Weights of a small GPT-style language model, trained from scratch on English Wikipedia.
Size: width 192, 2 heads of 64 (1 for keys and values), MLP 512 SwiGLU, vocabulary 32000, 10.6M parameters.
Training: a variant of Muon for these matrices, 3801 steps.
Each number is 128 + 24 x the weight over the matrix's rms, rounded and kept within 0 to 255. Layers, rows and columns count from 0.

# layer 7 MLP down (transposed), 512x192, rms 0.042, rows 343-354, columns 0-191
[[102 153 141 153 153 129 135 131 103  86 168  96 123 140 135 150 116 138 110 163 141 125 122 135 120 129 124 111 112 107 114 140 143 147 108 117  76  71 122 132 131 103 114 118 160 101 138 152  99 120  81 115 127  89  83 103 121  88 129 131 117 141 130 126  85 103 141 143 152 131 124 123 115 121  84 162  98 129 148  92 119  73  96 167 128 159 188 113 157 125 108 153 141 114 152 112 106 114  95 158 104 114 116 108 128 164 101 111 121 125 139 147 104 158 166 130 135 142 120 158 123 185 119 152 131 161 176 146 146 141  99 113 106 166 104 135 193 115  95 117 146 121 133 120 109 192 157 133 109 124 153  88 148 142 137  99 154  98  83 129 138 125 110 113 123 121 148 139  89 114  73 144  99 124 141  72 136  95 159 111 124 128 163  85 111 122 129 130 152 138 127 122]
 [ 80 143  86 157 126 161  90 155 122 114 123 143 191 149  85  96 135 120 107 114 141 129 112  99 159 140 110 103 155 151 106 154 156  90 120 113 128 119  91  84 106 110 145 143 104 135 118 131 123 151 133 101 102 115 130 118 121 131 101  89 145 151 132 106 129 128 110 163 147 119 125 159 111 115 139 118 126  98 134 153  84 163 177 177 163 138 115 104 105 122 147 129 115 111 102 100 112 147 126 165 142 131 160 156 147 128  64  82  99 136  97 195 141 131 166 147 163 127 127 122 124 135 133  98 141 133 147 138 148 129 186 131 135 165 121 147 148 141 108 189 153 120 156 151 140 110 140 159 123 141 185  73 115  90 117 185 112 137  87 139 162 162  99 164 169  94 151 127 161 185 118 131 106 129 151 175 146 116 168 142 170  95 117 154 110 135  69 129 128 111 117 115]
 [153 160 116 134 136 138 120 106 117 103 165 105 188 118 120 117 146 131 115  64 130 164 160 158 113 111 105 124 134  77 151 157 139 158 118 139 167 103  88 142 118 125 154 142 105  92 132 154 118 125 133 151  87 177 107 171 141 161 125 116 100 151 146 116 102 137 127  97 119 149 142 168  49 134  99 114 129 114 133 130 121 103 143  91  92 133  75 145 131 111 119 150 132 123 127 116 165  80 102 161 122  93 133 123  97 104 211 127 108 100 152 128  89 171 123 174 116 117  82 129 160  83 142 144 123 124 145 126 161 146 123 123  83 138 111 166 117 145 129  97 134 148 149 135  97  87 141 109 117 127 114 147 135 107 110 126 168 158 115 102 201 162 116 154  88 132 125 113 122 127 112 159 125 142 147 102 143 151 139 119 146 116 116 125 154 128 108  88 125 111 165 111]
 [100  93 119 161 108 139 135 155 147 116 144 147 125 175 102 134 173 103 165 139 121 139 109 131 111 140 110 138  93 141 139 168 127 132 133 128 125 156 167  98  70  76 101 101 177 144 126 143 132 100 123 149 160 145 148 106 111  87 130 144 101 124 136 121 148 131 133 129 109 150 142 106 132 137 123 141 119  84 134 177 148 124 163 112 118 126  70  89 168 123 136 114 114 152 124  91 162 146 103 164 159 190 124 103 103 120 120 116 114 121 149 100 175  99 119 128  94  62 106 140 106  93 153 122 128 173  82 152 101 119 143  92 161  88 123 117 106 124 170 142 124 130  85  56 143  94 173 175 138 124 124 106 139  83 147 110  91 103 156 144 137 134 145 124 126 153 118 108  97 132 154 134 100 125 137 165 137 104 130 159  97 109 156 110 129 127 133 126  90 146 159 134]
 [140 141  97  98 111 118 149 133  99 169 151  87 119 115 105 134 140 152 129 103 106 115 126 135  84 161 150  75 155 148 126 170 137 100 143 123 133  93 138 127 132 156 146 131 146 143 105 107 127 117 169 160 100  77 148  98  68 142 125 137 153 140 115 103 124 118 144 141 167 136 117 156 123 140 146 116 102 142  87 133 153 163 143 136 109 132  95 143 159 164 172 150 117 120 143 141 131 151 192 106 156 118 172 152 120 114 119  97 132 197 119 152 104 154 167 160 176 132  77 150 128 162 100 119 109 118 133 113 123 135 137 126  90 134  82 159 104  91 125 150 156  58 103 103 169 110 165 117 121  97 120  88 153 107  75 157 155 149 130 197  91 143  89 125 110 171 122  95 123 134 127 145 103 123  88 140  84 145 109 157 151 138 148 114 151 119 134  88 136 110 158 123]
 [125 142 138 130 196 108  99 107 134 139 144 110 133 148 115 127 154 122 126 160 161 135 119 119 146 103 130 179 148 156 158 132 148 128 136 157 160 112 152 171 148 115  90 134 111 155  85 122 148 170 114 159 140 111 130  79 136 111 192 124 150 149 119  92 135 112 178 145 167 123 135 136 159 131 154 158  96 160 165 117 133 136 123 143 127 122 137 121 129 109 146 137 124 134 113 114 150 151 123  94 161  81 112 112 144 131 130 149 131 112 136 142 119 150  81 107 102 141 172 119 102  88 143 138  99 108 104 130 144 141 107 133 149 166 136 107 172 127 121 172 134 149 123 108  96 119 102 154 183  90 127 124 115 131 164 100  99 126 123 110 140 167  92 129 123  82 154  78 123 102 137 105 111 146 157 110 164 111 132 151 117 145 125 143 122  86 127 144 116  94 145 100]
 [139 161 123 140 119 147 162 128 113 117 130 105 101  96 140 160 145  94 152 105 135 151 112 147 107 102 152 134 158  98  97 107 155 130  94 127 108 167 144 111 114 142 120 122 153 163 119 130 109  89 162 138  89 154 115 126  97 113 130 143 157 134 152 115  89 130 156 157 152 150 100 110 162 132 136 158 156 109 183 125 136 120 134 122 135  86 141 149 130 120 117 101 155 111 121 129  92 127 121 164 133 139 128 127 123 134 140 125 146 151 133 154 104 150 126 120 135 141 118  97 125 141 135 165 126 108  97 131 120 168 132 128 111 150 107 149 145 171 162 107 110 150 106 139 100  77 112 176 128 136 158 131 129 185  99 142 113 133 135 134 140 135 157 128 148  72 175 129 110 131 117 125 185 103 162 125 180 143 127  85 146  94 131  83 137 142 147 140 168 138 162  91]
 [124 122  94 135  73 118 154 107  77  80 116 153 124  81  99 134  89 118 115  93 134 117 111 141 119 141 112 159 153 184 151 116 177 145 164 136 124 110 121 135 141 115 121 115 123 144 159 128 123 134 116 159 171 108 117 112 122 166 124 110 129 100  99 104 143 150 143 122 153 140 137 142 126 172 152 102 105 139 240 112 127 126 110 107 144 108 140 123 143 122 130 141 154 120 143 136 146  77 120 150  77 140 129 150 113 114 104 157 137 112  80 128 153 138 136 140 129 116 122 143 104 146 171 112 125 153 167 164 118 104 177 138  85 147  91 143 193 174 166 135 143 145 148 144  93 135 127 151 141  98 137  98 110 105 121  83 117 145 111 110 121 130 173 126 122 129 117  90 112 124 126 115 108 101 180 151 141 179 127 140 139 147 151 112 144 146 135 114 125 122 148 156]
 [ 96 126 119  95 101 122 105  87 119 138  95 113 118 119 127 180 152 134 139 129 140 113 105 117 132 138 138 114 160 164 155 123 178 114 167  99 113 114 111 138  83 163 119 167 141 123 140  93 113 131 144  90 122 134 127 121 126 137 144 137 130 168 100 144 117 127  93 143  87 152 187 129  70 141  95 108 123 162 121  60 103 114  94 153 168 146 152 146 131 123 124 133 119 159  75 159 113 141  93 145 119 122 148 145 130 146 147 117 184 106 105 167 143  91 177 138 109 105 128 127 135 145 116 125 139 138 174 194 117 154 118 163 106 119 152  96 109 149 142 101 110 147 190 141 129 130 163 130 113 133 117 109 136 146 149 143 166 119 113  71 153 128 139 155 130 171 111 124 159 104 122 139 102  86 152 112 149 170 145 112 114 111 113 120 138  92 136 118  96 126 120 130]
 [143 115 114 118  96 121 155 136  91 161  91 123 168  59 117 161 142 152  96 120 116 122 120 133 113 151 146 154 133 142 138 127 115 119  99 125 167 125 133 102 135 123 117 170 117 115 130 155 113 131 138 152 136 156 111 100 150  82 114 100 125  98  79 117 126 122 138 128 197  91 120 134 123 124 111 144 133 116 169 151 112 121 128 145 115 100 137 149  93 176 128 168 117 113 141 149 152  83 139  93 103 148 164 136 111 133  86 147  95 128 149 118 119 157 151 107 133 139 129  98 122 160 120 126 139 158 113 137 158 117 136 142  99 133 122 180  92 132 131 152 121 115 118 120  93  92 109  89  99 133 149 116 124 174 124 143 126 128  97 145 118  98 163 172 151 170 141 158  89 126 134 153 136 168 143 139 181 127 155 152 122 168 152 113 121 137 126 148 103 128 147 101]
 [ 99 134 101 139 126 118  96 134 139 178 121  95  89 128 129 141 123 125  80 116 121  89 133 125 100 186  95 154 130  70 106 114 154 106 128  96 162 138 133 112 199 103 158  76 179 118 137 132 114 121 122 128  98 127  97  61 129 120 133 115 126 106 151 143 142 129 100 159 143 148 135 116 127 113 107 116 148  98 161 101 132 115 156 111 157 109 172 202 136 167 182 113 126  97 110 122  88 142  94 122 160 112 142 121  68 164 110 145 176 129  96 111 197  79 149 124 115 134 124 130 118 117 105 170 105 102 112 138 129 115  86 119  92 132 140 100  84 104 134 124 113 117 146  91 121 143 141 165  86 129 107 154 120 115 124 146 103 123 141 144 147 147 113 152 108 111  78 102 119 163 143 129 119 134 136 147 111 130 208 110 147 140 117  25 147 122 126 131 136 149 125 107]
 [147 125 177 102 133 146 145 134 129 153  78 123 122 138 115 113 138  89 144 131 126 122 148 118 172  93 164 135 133 160 135 113 108 119 103 146 154 124 134 101 133 113 111 147 171 153 155 113 118 137 176 126 141  99 106 144 125 107 143 130 146 116 109 154 153 138 110 117  94 117 100 118 127 164 144 120 134 142 145 153 126 120 120 159 134 151 156 145 185 156 141 129 128 153 181 144 112 125 102 111 141 111 118 121 158 104 120  95  91 121 129 146 105 124 133 125 127 111 133  78  85 131 112 123 101 151 134 107  65 101 134 133  67 145 108 130 108 115 152 155 177 130 125 149 171 142 180 130 127 158 147 102 139 112 138 154 136 174 134 136 180 108 109 123 135 116 131  89 125 151 134 135 110 114 121 140 127 114 133 103 124 126 107 126 121  79 156  83  93 148  79 143]]
# layer 7 MLP gate, 512x192, rms 0.107, rows 344-355, columns 0-191
[[ 94 123 138 122 150 104 138  90 102 128 138 134 140  85 117 145 148 133 137 145 103 130 114 103 133 176 155 129 157 117 115 149 112 104 127 118 142  95 179 134 152 155 117  96 132 134 125 104 147 132 119 135 118 111 161 152 136  98  93 121 129 141 122 115 107 129  85  80 163 107 156 105 158  94 116 114 100 136 150  99 152 154 140 150 137 104 186 134 132 149 124 150 152 111 111  94 146 110 152  64 117 115 155 152 134 155 140 109  68 172 138 146 154 123 114 154 119 128 155 115 134 134 132 154 113 117 122 120 128 129  99 113 178  98 118 143 136 110 115 188 132 166 115 104 162 164 173 127 169 110 110 139 164 140 139 106 157 131 112 146 138 109 131 137  81 147 140 109 125 127 107  94  88 146  96 119 137 117 142 114 144  89 126 129 155 172 175 201 135 126 188 120]
 [135 146 143 165 133 119 125 107 148 153 133  68 147 142 165 118 150 116  89 124 122  96  81 120 122 130  96  98 122 136 123 124 126 150 183 167 192 140 160  97  90 160 116 136 109  64 157 139 119 168 110 118  95 120 140 146 128 132 121  91 109 146 168  73 132 192 118 132 149 139 131 125  95 130 120 162 110 149 147 104 119 179 173 143 124 160 135 173  90 113 153 173 174 123 119 144 143 113 107 156  93 128 124 112 132 141 150 141 126 106 107  94 166 149 129 129 148  96 158 120 151 123 132 136 124 127 157 119  64 146 103 111 116 123 162 105 130 145  90 149  89 114 127 105 129 124 134 152 105 146 139 108 137 122 142 131  88 165 158 120  97  91 102 128 131 179 120 113 139 133 146 117 100 134 136 125 179 146 105 146 167 103 115 161 130 135  76 122 136 121  73 108]
 [110 128 130 129 134 143 144 148 155 104 133 110 159 130 118 118 167 104 166 122 123 115 124 147 112 156 114 119 132 118 189 150 113 126 155 181 160 101 139 120  73 123 148 118 126 136 138 120 133 155 129  79 124 144 153 145 140 122 125 155 102  93 124  92 121 150 121 124 129 157 176 141 101  88  81  88  85 137  71 122 142 171 120 154 127 124 123 135 134 121 110 144 142 123 135 129 125 120 122 153 121 172 113 164 120  90 158 122  70 145 148 127 145  97  96 172 135 116 138 137 113 115 146  95 133 178 131 115 166 130 147 138 105  97 122 127 159 132 141 143 145 171 118 169 128 113 120 137 128 111 130 155 138 107 121 131 158 148  50 142  72 129  98 134  87 157 126 135  86 160 162 129 161 157 126 140 128 124 116  99 129 100 201 114 139 132 138 170 190 130 128 106]
 [149 120 137 121 161 123 141 123 103 144 173 152  99  78 118 148 139  98 102 120 125 136  86 115  99 146 130 159 170 135 133 120  72 133 149  87 115 161  81 136 141 129 124 120 115 129 141 138  88 106 130 109 122  85 145 136 149 146 121 111 129 126 123 115 142 153 144 160 169 121 129 133 148 182 139 158 145  87 188 171 140 156 133 133 162 134 105 108  83 120 148 125 104 103  73 124 133 120 116 112 127 175  83  64 142 107 138 182 149 109 134 126  96 150 154  93 115 131 136 143 126 118 103 117  98 162  87 119 113 171  76 100 140 113 170 142 125 145  92 139 133 140 148 214 163 164 121 139 108  99 103 160 142 100 132 127 106 152 125 112 174 146 143 161 112 142 120 141 109 135 145 137 129  90 123 160 123 104 158  80  90 108 159 129 115 167  98 124 122 117 121 143]
 [122 115 113 135 100 135 116 121 106  81 157 147 150 145 139 134 106 129  99 125  77 157 125 132 118  81 152 140  88 138 124 118 132 131 106 140 134 124  97  89 169  89 100 139 126 126 104 131  96 103 143 116 133 181 140 148 129 102 165 102 136 143  98 153 125 145 139 149  84 118 122 103 167  56  92 151  90 132 117 145  87 118 118 108 112 113 148 151 115 118 145 130 147 153 112 135  95 110 116 134 147 140  98 116 103 126 112 112 115 103 114 153 137 159 117 102 134 145 125  84 168 116 179 135 144 141 116 128 103 120 133  93 158 124 108 160 136 105 134 119 105 137 114 134 131 156 115 127 131 109 178 111 126 148 118 136 181 104 120 122 113 117  82 165 113 138 112 123 128 125 121  92 112 110 108 157 115 122  95 167  64 169 175 112 165 197 153 122 165 161 101 158]
 [125 124 133 181  85 141 142 134 109 154 126 129 158 126 131 131 140 110 138 102 132 145 104 151 116 147 124 173 105 168 142 123 137  95 143  92 167 149 120 179  97 109 107 107 114 157  93 146 108 157 148 100 132 168 142 148 107  95 132 136 171 137 135 101 106 131 141 133 161 123 173 141 160 118 129  99 131  73 152 126 147 139 111 146 142  78 107 146 167  82 172 171  61  92 137 121 142  90 149 145 146 112 118 151  89 168 120 166 128 172 103 108 179 155 140 134 154 144 114 121 127 140 120 139  89 113 134 152 169 157 145 139 135 140 130 131  96 140 168  95 150 139 133 119  83 151 121 133 172 135 145 145 142 179 165 146  97 127 111 127 118 122 149  98 114 131 171 109 122 127 117 108 168 113 130 102 116 163 136 108 164 125 137 105 127 130  95 140 128 129 107 155]
 [108 140 146 102 134 173 116 119 128 146 114 173 133 169 115 103 122 110 131 131  73 123 141  93 132  94 130 153 171  83 133 116 144 113 110 145 110 115 134  89 135 133  99 143 151 109 112 122 150 159 107 113 153  94 124 123 181 164 126  80 115 172 112 141 134 128 111 108 148 124 157 101 160 155 110 133 102 157  78 113 110 125 126  96 147 138 122 140 151 115 157 155 126 122 114 158 144 138 173 158 133 151 112 147 149 101 130  91 167 129 116 130 132 155 132 153 134 129 124 122 175 106 124 107  86  83 103 113 119 204  96 114 192  71 126 109 132 146 152 130 108 109 148 153 182 121 144 113  98 149 163 142 104 123 103 163 141 132 124  96 123 139 174 170 110 125 127 131 119 148 120 136 109 134 118 132 118 105 139 147 114 153 111 143  92 139 118 127 132 138 142 143]
 [131 124 105 121 103 159 146 137 133 137 156 169 132 103  90 182 102 140  94 175 118 123 109 140 118  86 117 175 160 122 147 104 149 130 142 107 190 122 139 141 189 122 117 119 142 130 136 129  80 115 116 153 148 114 131  94  97 115 136 138 103 126 147 107 143  83  94  99 145 117 146 138 125 146 106 159 131 116 138  80 105 138 132 152  89 102  75 128 110 114 173 173 124 166 105 104  93 139 113 152  81 113 117 154  78 127 142 142 127 129 134 141  87  74 161 130 133 120 154 161 175 111 139 112 159  76 166 146  97 125  76 155 112 121 142 132  99 109 122 132 111 113 130 134 112 170 148 114 120 114  89 181 147 108  80 131 105 145 158 135 138 112 149 133 130 179 101 172 149 154 137  90 150 149 127 120 142 108 126 153 170 146  96 140 117 149 145 138 147 122 151 133]
 [103 129 118 131 137 109 145 118  94 112 139 121  91 179 108 149 101 116 153  87 148 120 137 158 111 131 104 126 111 204 168 159 117 122 152 101 122  90 117 134 101 155 130 114 128 158 164 175 111 116 126 128 137 111  64 135 107 152  95 163 140 119 144 129 129 140 149 179 148 144 118 128 126 139 143 112 165 133 143 137 164 110 126  94 171 100 107 138 115 146 164  96 156 109 128 142 134 150 155 111 145 110 137 135 136 132 181 111 132 142  90 135 146 163 124 199 117 119 159 142  99 112 135 136 112 117 108 128 143 154  80 133 129 112 113 155 130  75 117 141  76 140 177 146 146 164  82 125 154 130 108 118 180 170 115 144 108 153 132 177 142 144 103 134 124 160 104 125 158 158 134 110 114  90 105 122 155  93 113 125 127 119 149 145 103  90 137 147 123 142 158 146]
 [148 121 121 141 159 159 152 128 120 123 129 127 188 106 133 161 143 124 145 166 147 152  94 123 145  69 126  94 146 199 156 160 111 127 128 143 144 127 138 136 107 132 115 141  70 128  95 104 150  96 129  88 145 126 158 152 127 113 105 128 162 121 118  69 138 131 125 118 140 107 120 127 135 165 139 113  83 136 107 134 160 107 125 123 120 154  99  78 142  98 123 180 146 144  92 134 151 119 157 103 128 158  88 134 136 102 126  68  66 107 142 104  78 144 128 151 159  92 122 108 114 136 157 112 158 160 153 126 116 111 148 128 134 123  95 113 174 120 159 148 124 170 104 125 121 110 107 107 157 139 136 101 130 133 152 112 172 114 123  91 123  82 112 119 149 135 159 141 147 124 125 102 130 114 124 129 140  95  88 208 163  85 138 191 132 104 139  97 164 133 152 129]
 [170 153 138 132 146 139 111 102 146 159 150 163 118 117  96 120 148 126 123 131 138 103 118  98 170 104 137 129 137 113 122 145 129 104 192 122 164 147 120 135 128 102 138 178 151 143 176 106 107 126 174 103 148  96  84 113 132 112 117 108 143 164 126 103 124 100  81  59 125 129 136  94 101 180  83 118 102 114  97 153 128 136 134 141 157 118 112  96 141 140 127 107 148 126 133 150 127 120 137 165 136 126 153 146 108 139 146  96  94 117 137 139 123 146 111 125 109 110 112 117 132 122 156 107  88 108 116 136 129 139 134 132 109 132 150 124 125 129 131 166 135 148 112  86  99 130 109 161 134  97  99 158  96  84 167  81 113 151 189 102  91 114 118 107 138 170 147 101  99 120 149 138 141 123  97 154 152  82 127 144 150 128 158 142 116 147 101 129 153 109 131 155]
 [102 115 129 100 111 115 102 139 143 154 126 153 134 108 107 150 134 106 126 101 134  96 123 152 157 150 130 146 129 137 158 143 113  77 153 118 146 141 129 179 141 121 131 157 133 130 154 111 150 129 134 194 152 106 134 134  93 130 153 160 147 139 146 101 123 156 136 118  57 119 103 118  93 126 145 125 141 122 142 130  90 128 138  89 128 148 123 105 149 161 162  99 124 124 129 134 146 139 121 133 152 125  83 107  97 119 125 143 123 136 100 124 116 149 162 113  80 157 111 121 124 138 117 152 139 149 174 155 151 108 168  94 125 122 132 138 115 112 119 151 124 194 135 122 104  84 163 131 145 131 114 123 108 137 131 148  78 126  92 140 126 114 177 133 154 154 123 137 110  97 165 110 110 143  93 137 109 107 115 111 129 119 181  91 132 146 129 154 106  99 148 132]]
# layer 7 MLP up, 512x192, rms 0.115, rows 344-355, columns 0-191
[[117 144  96 114 121 139 137 137 148 124 103 183 154 139 119 150 140 146 100 114 159 162 174 182 152  73 105 113 121 165 150 118 112 137 103 101 114 128 112 119 121 134 186 166 134 122 124 128 131  89 143 105 117 107 106 126 115 127 174 109 151 111 154 148 122 110 152 122 116 139 152 154 125  96 129 168 161 150 141 155 106 138 148 154 118 133 128 137 146 135 120 106 109 113 150 184 119 131 123 130 137  80 112  78 127 136 157 149 135 127 103 127 142  90 151 149 172 125 124 105 142 122 122 137 105 159 106 112 174 113 175 115 115 154 132 137 136  99 118 162 110  98 132 102 134 107 115 135  98 129 140 134 109  95  96 143  70 112 137 124 166 126 146 132 154 118  65 180 172 155 112 109 124 134 143 155 157 110 140 166 162 128 136 129 160 102 101 116  96 115 121 115]
 [112 133 130 135 137 131 138 146  85 124 166 139 129 109  78 128 141 141 145 112 117  92 147 124 120 134  87 144 121 109 114 123 103 109 116 119 119 110 106 100  93 101 122 122 108 149 165 112 106 140 141 125  53 121 152 143 155 152 136 142 138 110 118  84 122 139 144 144 144 138 108  92  95 118  89 148  98 155 104 132 124 102 123  97 110 119 109 132 175 158 115 128 110 131 122  96 125 101 117 138 118 165 136  96 125  98 128 200  95  98  85 133 153 131 109  96 125 126 112 136 140  94 130 173 137 120 133 114  96 156 111 135 171  95 156 150 139 178 135 101 124 133 159 148  63 148 137 159 104 160 146 134  99 125 134 139 143 114 118 121 115 140 102  70 148 103 163 107 135  90 142 135 144 137 150 145 173 134 135 130 112  71 160 181 155 141  98 129  97 119 138 126]
 [133 158 140 154  96 104 126 124 163  92  96 138 140 128 190 116 139 151 115 101 123 129 103  65 158 144 134 125 106 140 162 127 130 145 148 156  95 122 117 109  74  82  96 120 147 123 132 138 197 162  67  80 129 127 114 137 188 123 159 147 148 126  96 119 123 120 131 129 128 149 143 124 157 144 138 116 156 111 139 146 174 162 113 149 154 129 111  97 113 118 161 130 121 138 143 157 104  97 103 158  99 145  95 124 112 108 116 174 140 141  91 127 169 119  86 170 171 145 120 121  98 176 121 141 121 200 154 121 138 113 118 163 124 129  87 132 171 169 125 144 139 139 114 155 149 137 118 120 174 121 117 165 155 159 144 100 103 100  85 125 140 128 144  93 111  97 146 142 108 146 134 123 134 170 142 149  83 124  87 153 113 139 101 122 101 131 106 148  86 111 103 124]
 [122 125 150 132  99 135 106 123 101 177 116 120 166 150 143 164 186 107 140 119  44 127 198 156 109  95 139  87 119 105 173 101 165 148 126 147 129 109 154  96 158 104 113 138 171 120 127 145  98  91 110 116 116 114  90 136 127 132 139 127 176 166 119 123  68 149  97 110 114 148 170 120 129 127 137 118 120 136  87 111 115 113 108 136  82 145  94 111 148 136 141 149 189 146 136 122 131 127 144 134 164 101 146 128 173  97 173 117 129 161  96  95 126 170 107 156 127 134 122 117 158 161 148 137  98 120 136 101 126 114 153 106 176 139 141 180 156 149 136 146 138 107 173  52 124 138 144 146 123 123 130 115 177 117  82 146  79 129 155 135 133 106 129 147 111 117 128 164 114 106 113 104 144  98 114 111 109 112 129 119 121 141  76 159 137 102  72 118 134 134 157 136]
 [128  81  53 153 100 124 120 109 139 100 120  57 143 113 150 167 161 137 129 157 137 129 109 175 127 128 185 128  95  98 140 131  98 154 106 101 107 133 142 150  94 164 163 131 145 156 117 160  96 136 124 147 147 137 136 111 162 134 149 171 123 103 148  88 122 111 136 112 147 118  95  79 106 124 145  93 135 143 159 123 141 136  91 135 142 111 111 114 123 138 134 106 101 122 125 148 131 133 141 102 132 137  93  90 116 144 170 122 131 118 164 120 140 134 148 130 145 118 107 114 123 190  68 103 120 143 157 118 125 126 133 145 111  97 107 124 113 128 163 130 110 130 126 161 112 137  83 139 112 159 136 158 143 148 100 148 164 121 115 109 156 148  96 129 140 167 131 130 127 115 133 151 107  91 124 116 137  92 135 134 161 126 104  98 125 159 145 150 109 138 144  96]
 [153 133 125 162 114 138 136 112 125 116 110 142 125 163 147 141 100 157 162 112 119 137 121 143 137 104 130 173 104 159 171  98 101 110 125 144 136 107 168 128 143  92 109 130 126 167 135 126 174 165 175  39 153 130 134 140 100 146 128 109 159 110  92 104  91 141 151 131 123 146 139 156 143 148 115 122 117  87 116 150  85  68 133 133 126 109  76 115 112 138 128 163 156  85 171 118 107 137 115 142 149  93 113 144 138  94 106 144 107 141 107 114 136 149 133 126 121 126 131 180 146 151 102 111 156 128 118  82 105 101 138 108 111 149 177 130 169  91 116 149 102 121 161 145 127 163 128 143 125 115 130 139 134 116 180 139 143 132 111  90  97 119 109 136  86 137 110 121 100 127 118 142 136 176  97 104  96 102 151 133 132  91 118  96 109 141  99 144  98  83 116  89]
 [ 88 105 146  96 124 128 112 174 147 162 142 106 152 114 130 132  84 164 102 144 110  79 171  93 138 151 137 154 112 138 180 127 165 125 163 124 137 159 137 130 155 171 130 169  89 120 160 143 105 128 166 132 159 137 113 117  97 129 110 125 162  94 115  91 116 131 149 142 143 123  99 103 121 100 134 133 140 110 123 106 170 104 101 160 114 134 191 126 132 146 140  98  98 111 112 148  93 148 169 192 122 109 135  71 148 176 124 107 138 129 124 105 167 152 131 121 155 178 136 133 127 135 111 104 170 121 103 143 139 149 146 118 172 149 146 129 139 146 144 121 157 137 145 100 140 105 113 125  99 134 122  80 108 130 128 121 187 164 170 149 148 122 116 155 171 128 115  96 119 134 125 107 122 121 119 149 137 186 148 123 123 122 133 108 131 109 125 184  91  87  88 109]
 [128 162  90 116  99 124 110  90 145 144 102 162 126 122  82 176 124 131 124 136 114 134  91 118 123 149 124 108 121 187 162 137 133 130  71 174 143 118 142  93 125 112 137 162 136 125 109 130 129 191 134  99 112  97 138 105 121 119 148 110  81 164 155 144  99 112 111 119  92 151 161 130 163 151 185 175  99 110  88 141 102 141 123 106 115 154 124 113 135 107 152 106 121 118 108 144 139 121 138 128 106 181 123 110  97 110  93 148 117 121  91 166 164 142 108 154  95 129 141 136 103 113 139 114 149 115 120 124 136  85  86 111 136 138 145 136 102 140 118 110 135 114 127  80 109 122 113 142 113  57 114 177 130 144 128 119 121 164 145 123 101  97 124  90 114 104 114 153 141 136 124  44 161 149 108 108 125  67 103 164 105 141  93 120 125 103 140 137 110 100 123 126]
 [115 123 128 178 149 109 118 132 163  90 140 143 100 129 186 144 137 153 124 149 119 132 145 108 130 115 160 126 159 142 108 100 133  91 123 129 164 140 124 117 128  93 128 123 100 157 123 143 134 112 136 124 102 142 161 104 160 134 115 145 140  96 111 137 111 134  98  76 107 106 123 110 168 137 125 116 105 114 144 133 104 150 118 158 173  96  83 119  76 129 130 127 122 128 151 195 125 143 146 111 144 147 130 127 142 138  79  98 145 171 169 119 150  89 113  88 151 126 120 144 142 153 118 129 169 111 174 109 150 120 170 185 134 104 122  93 128 145 130 100 124 155 143 114 127  94 152 131  97 125 105 123 133 128 151 172 146 127 146 116 115 161 152 119  62 127 161 137 143 132 132 157 141 140 149 171 126 144 167 113 165 126 145 107 174 127 184 134 158 131 111  78]
 [119  91 143  99 164 145 126 118 135 140 135 121 171 124 113  74 113 139 159 150 112 150  83 135 179 144 140 144 121 156 150 114 105 136 161 144 140 127 150 160  79 114 102 173 136 117 114  81 145 143 103  79 102 124 149 160 112 164  93 139 149 151  84 170 110  92 102  94 139 150 134 139  93 126 143 120 113 176 102 155 112 136 168 156  93 125  86  80 108 137  97 121 134 175 137 138 119  85 141 113 146  93 143 159 195 103 118 132 114 106  89 134  98 137 128 164 119 118 164 121 133 157 144  97 131  98 123 123 155 152 159 148 158 111 121 159 127 103 104 105 153 135 129 147 136  85 119  76 161 144 166 132 149 153  96 119 141 163 129 120 147 108 152  55 108 154 138 140 127  86 132  96 158  86 129 121 135 128  88 118 129 120 129 175 122 166  99  74 140 129  73 160]
 [118 102 149 131  91 142 102 136 159 108  78 144 115 142 112 137 131 101 135  88 141 144  93 114 141 151 106 117 119 155 138 138 156 141 148 136 139 111 134 147  94 158 147 133 105 158 133 145 154 134 152  86 129 136  90 119 154 108  90 143 174  76 111 110 141  86 117 104 145  86 125 149 113 103 124 137 177  89 138 126 159 145 149 143 146 122 133 128 134  95 107 116 129 133 113 142 138 150 156  98 113 130 133 105 121 147 137  73  65 110 123  82 125 119 111 171 108 117 150 136 112 136 130 137 106 179 135 108 127 125 105 127 127 140 153 105 112 146 130 139 107 150 120 139 122 143 116  96 162 134 138 136 121 127 160 134 111 155 126 146 148 103  71 114 142  97  94  93 158 126 104 149 148 149 130  97 164 154 201  72 134 151 125 150 142 186 151 167 183 162 105 187]
 [121 138 149 147 151 130 113 171 146 153 148 111 112 129 130 149  83 138 127 165 144 131 172  93 100 135 145 132 144 125 102 123 156 143 158 150 118 115 175  97 151 166 156 105 159 111  98 114 136 148 133 133  74 152 139 148 135 122 180 117 126 165 138 126 167 143 128 103 118  91 126 125 137 133 148 146 100 127 117 119 144  97  96 161 139 160 162 160 135  96 137 103 129 138 116 102 141 166 118 129 177 152 107 173 118 128 147 129 115 146 124  87 107 132 170 158 107  99 172  98 140 105 111  88 122 116 150 149 114 110 142 143 126 129 111 121 100 131  57 133 153 172 125 153 141 106 167 136  94 166 145 141 127 137 105 148 111 157 137 157 114  95 157 112 150 181  86 125 113 148 131 134 129 144 143 103 157 111 108 125 134  97 115 111 160 142 145 173 128 100 116 131]]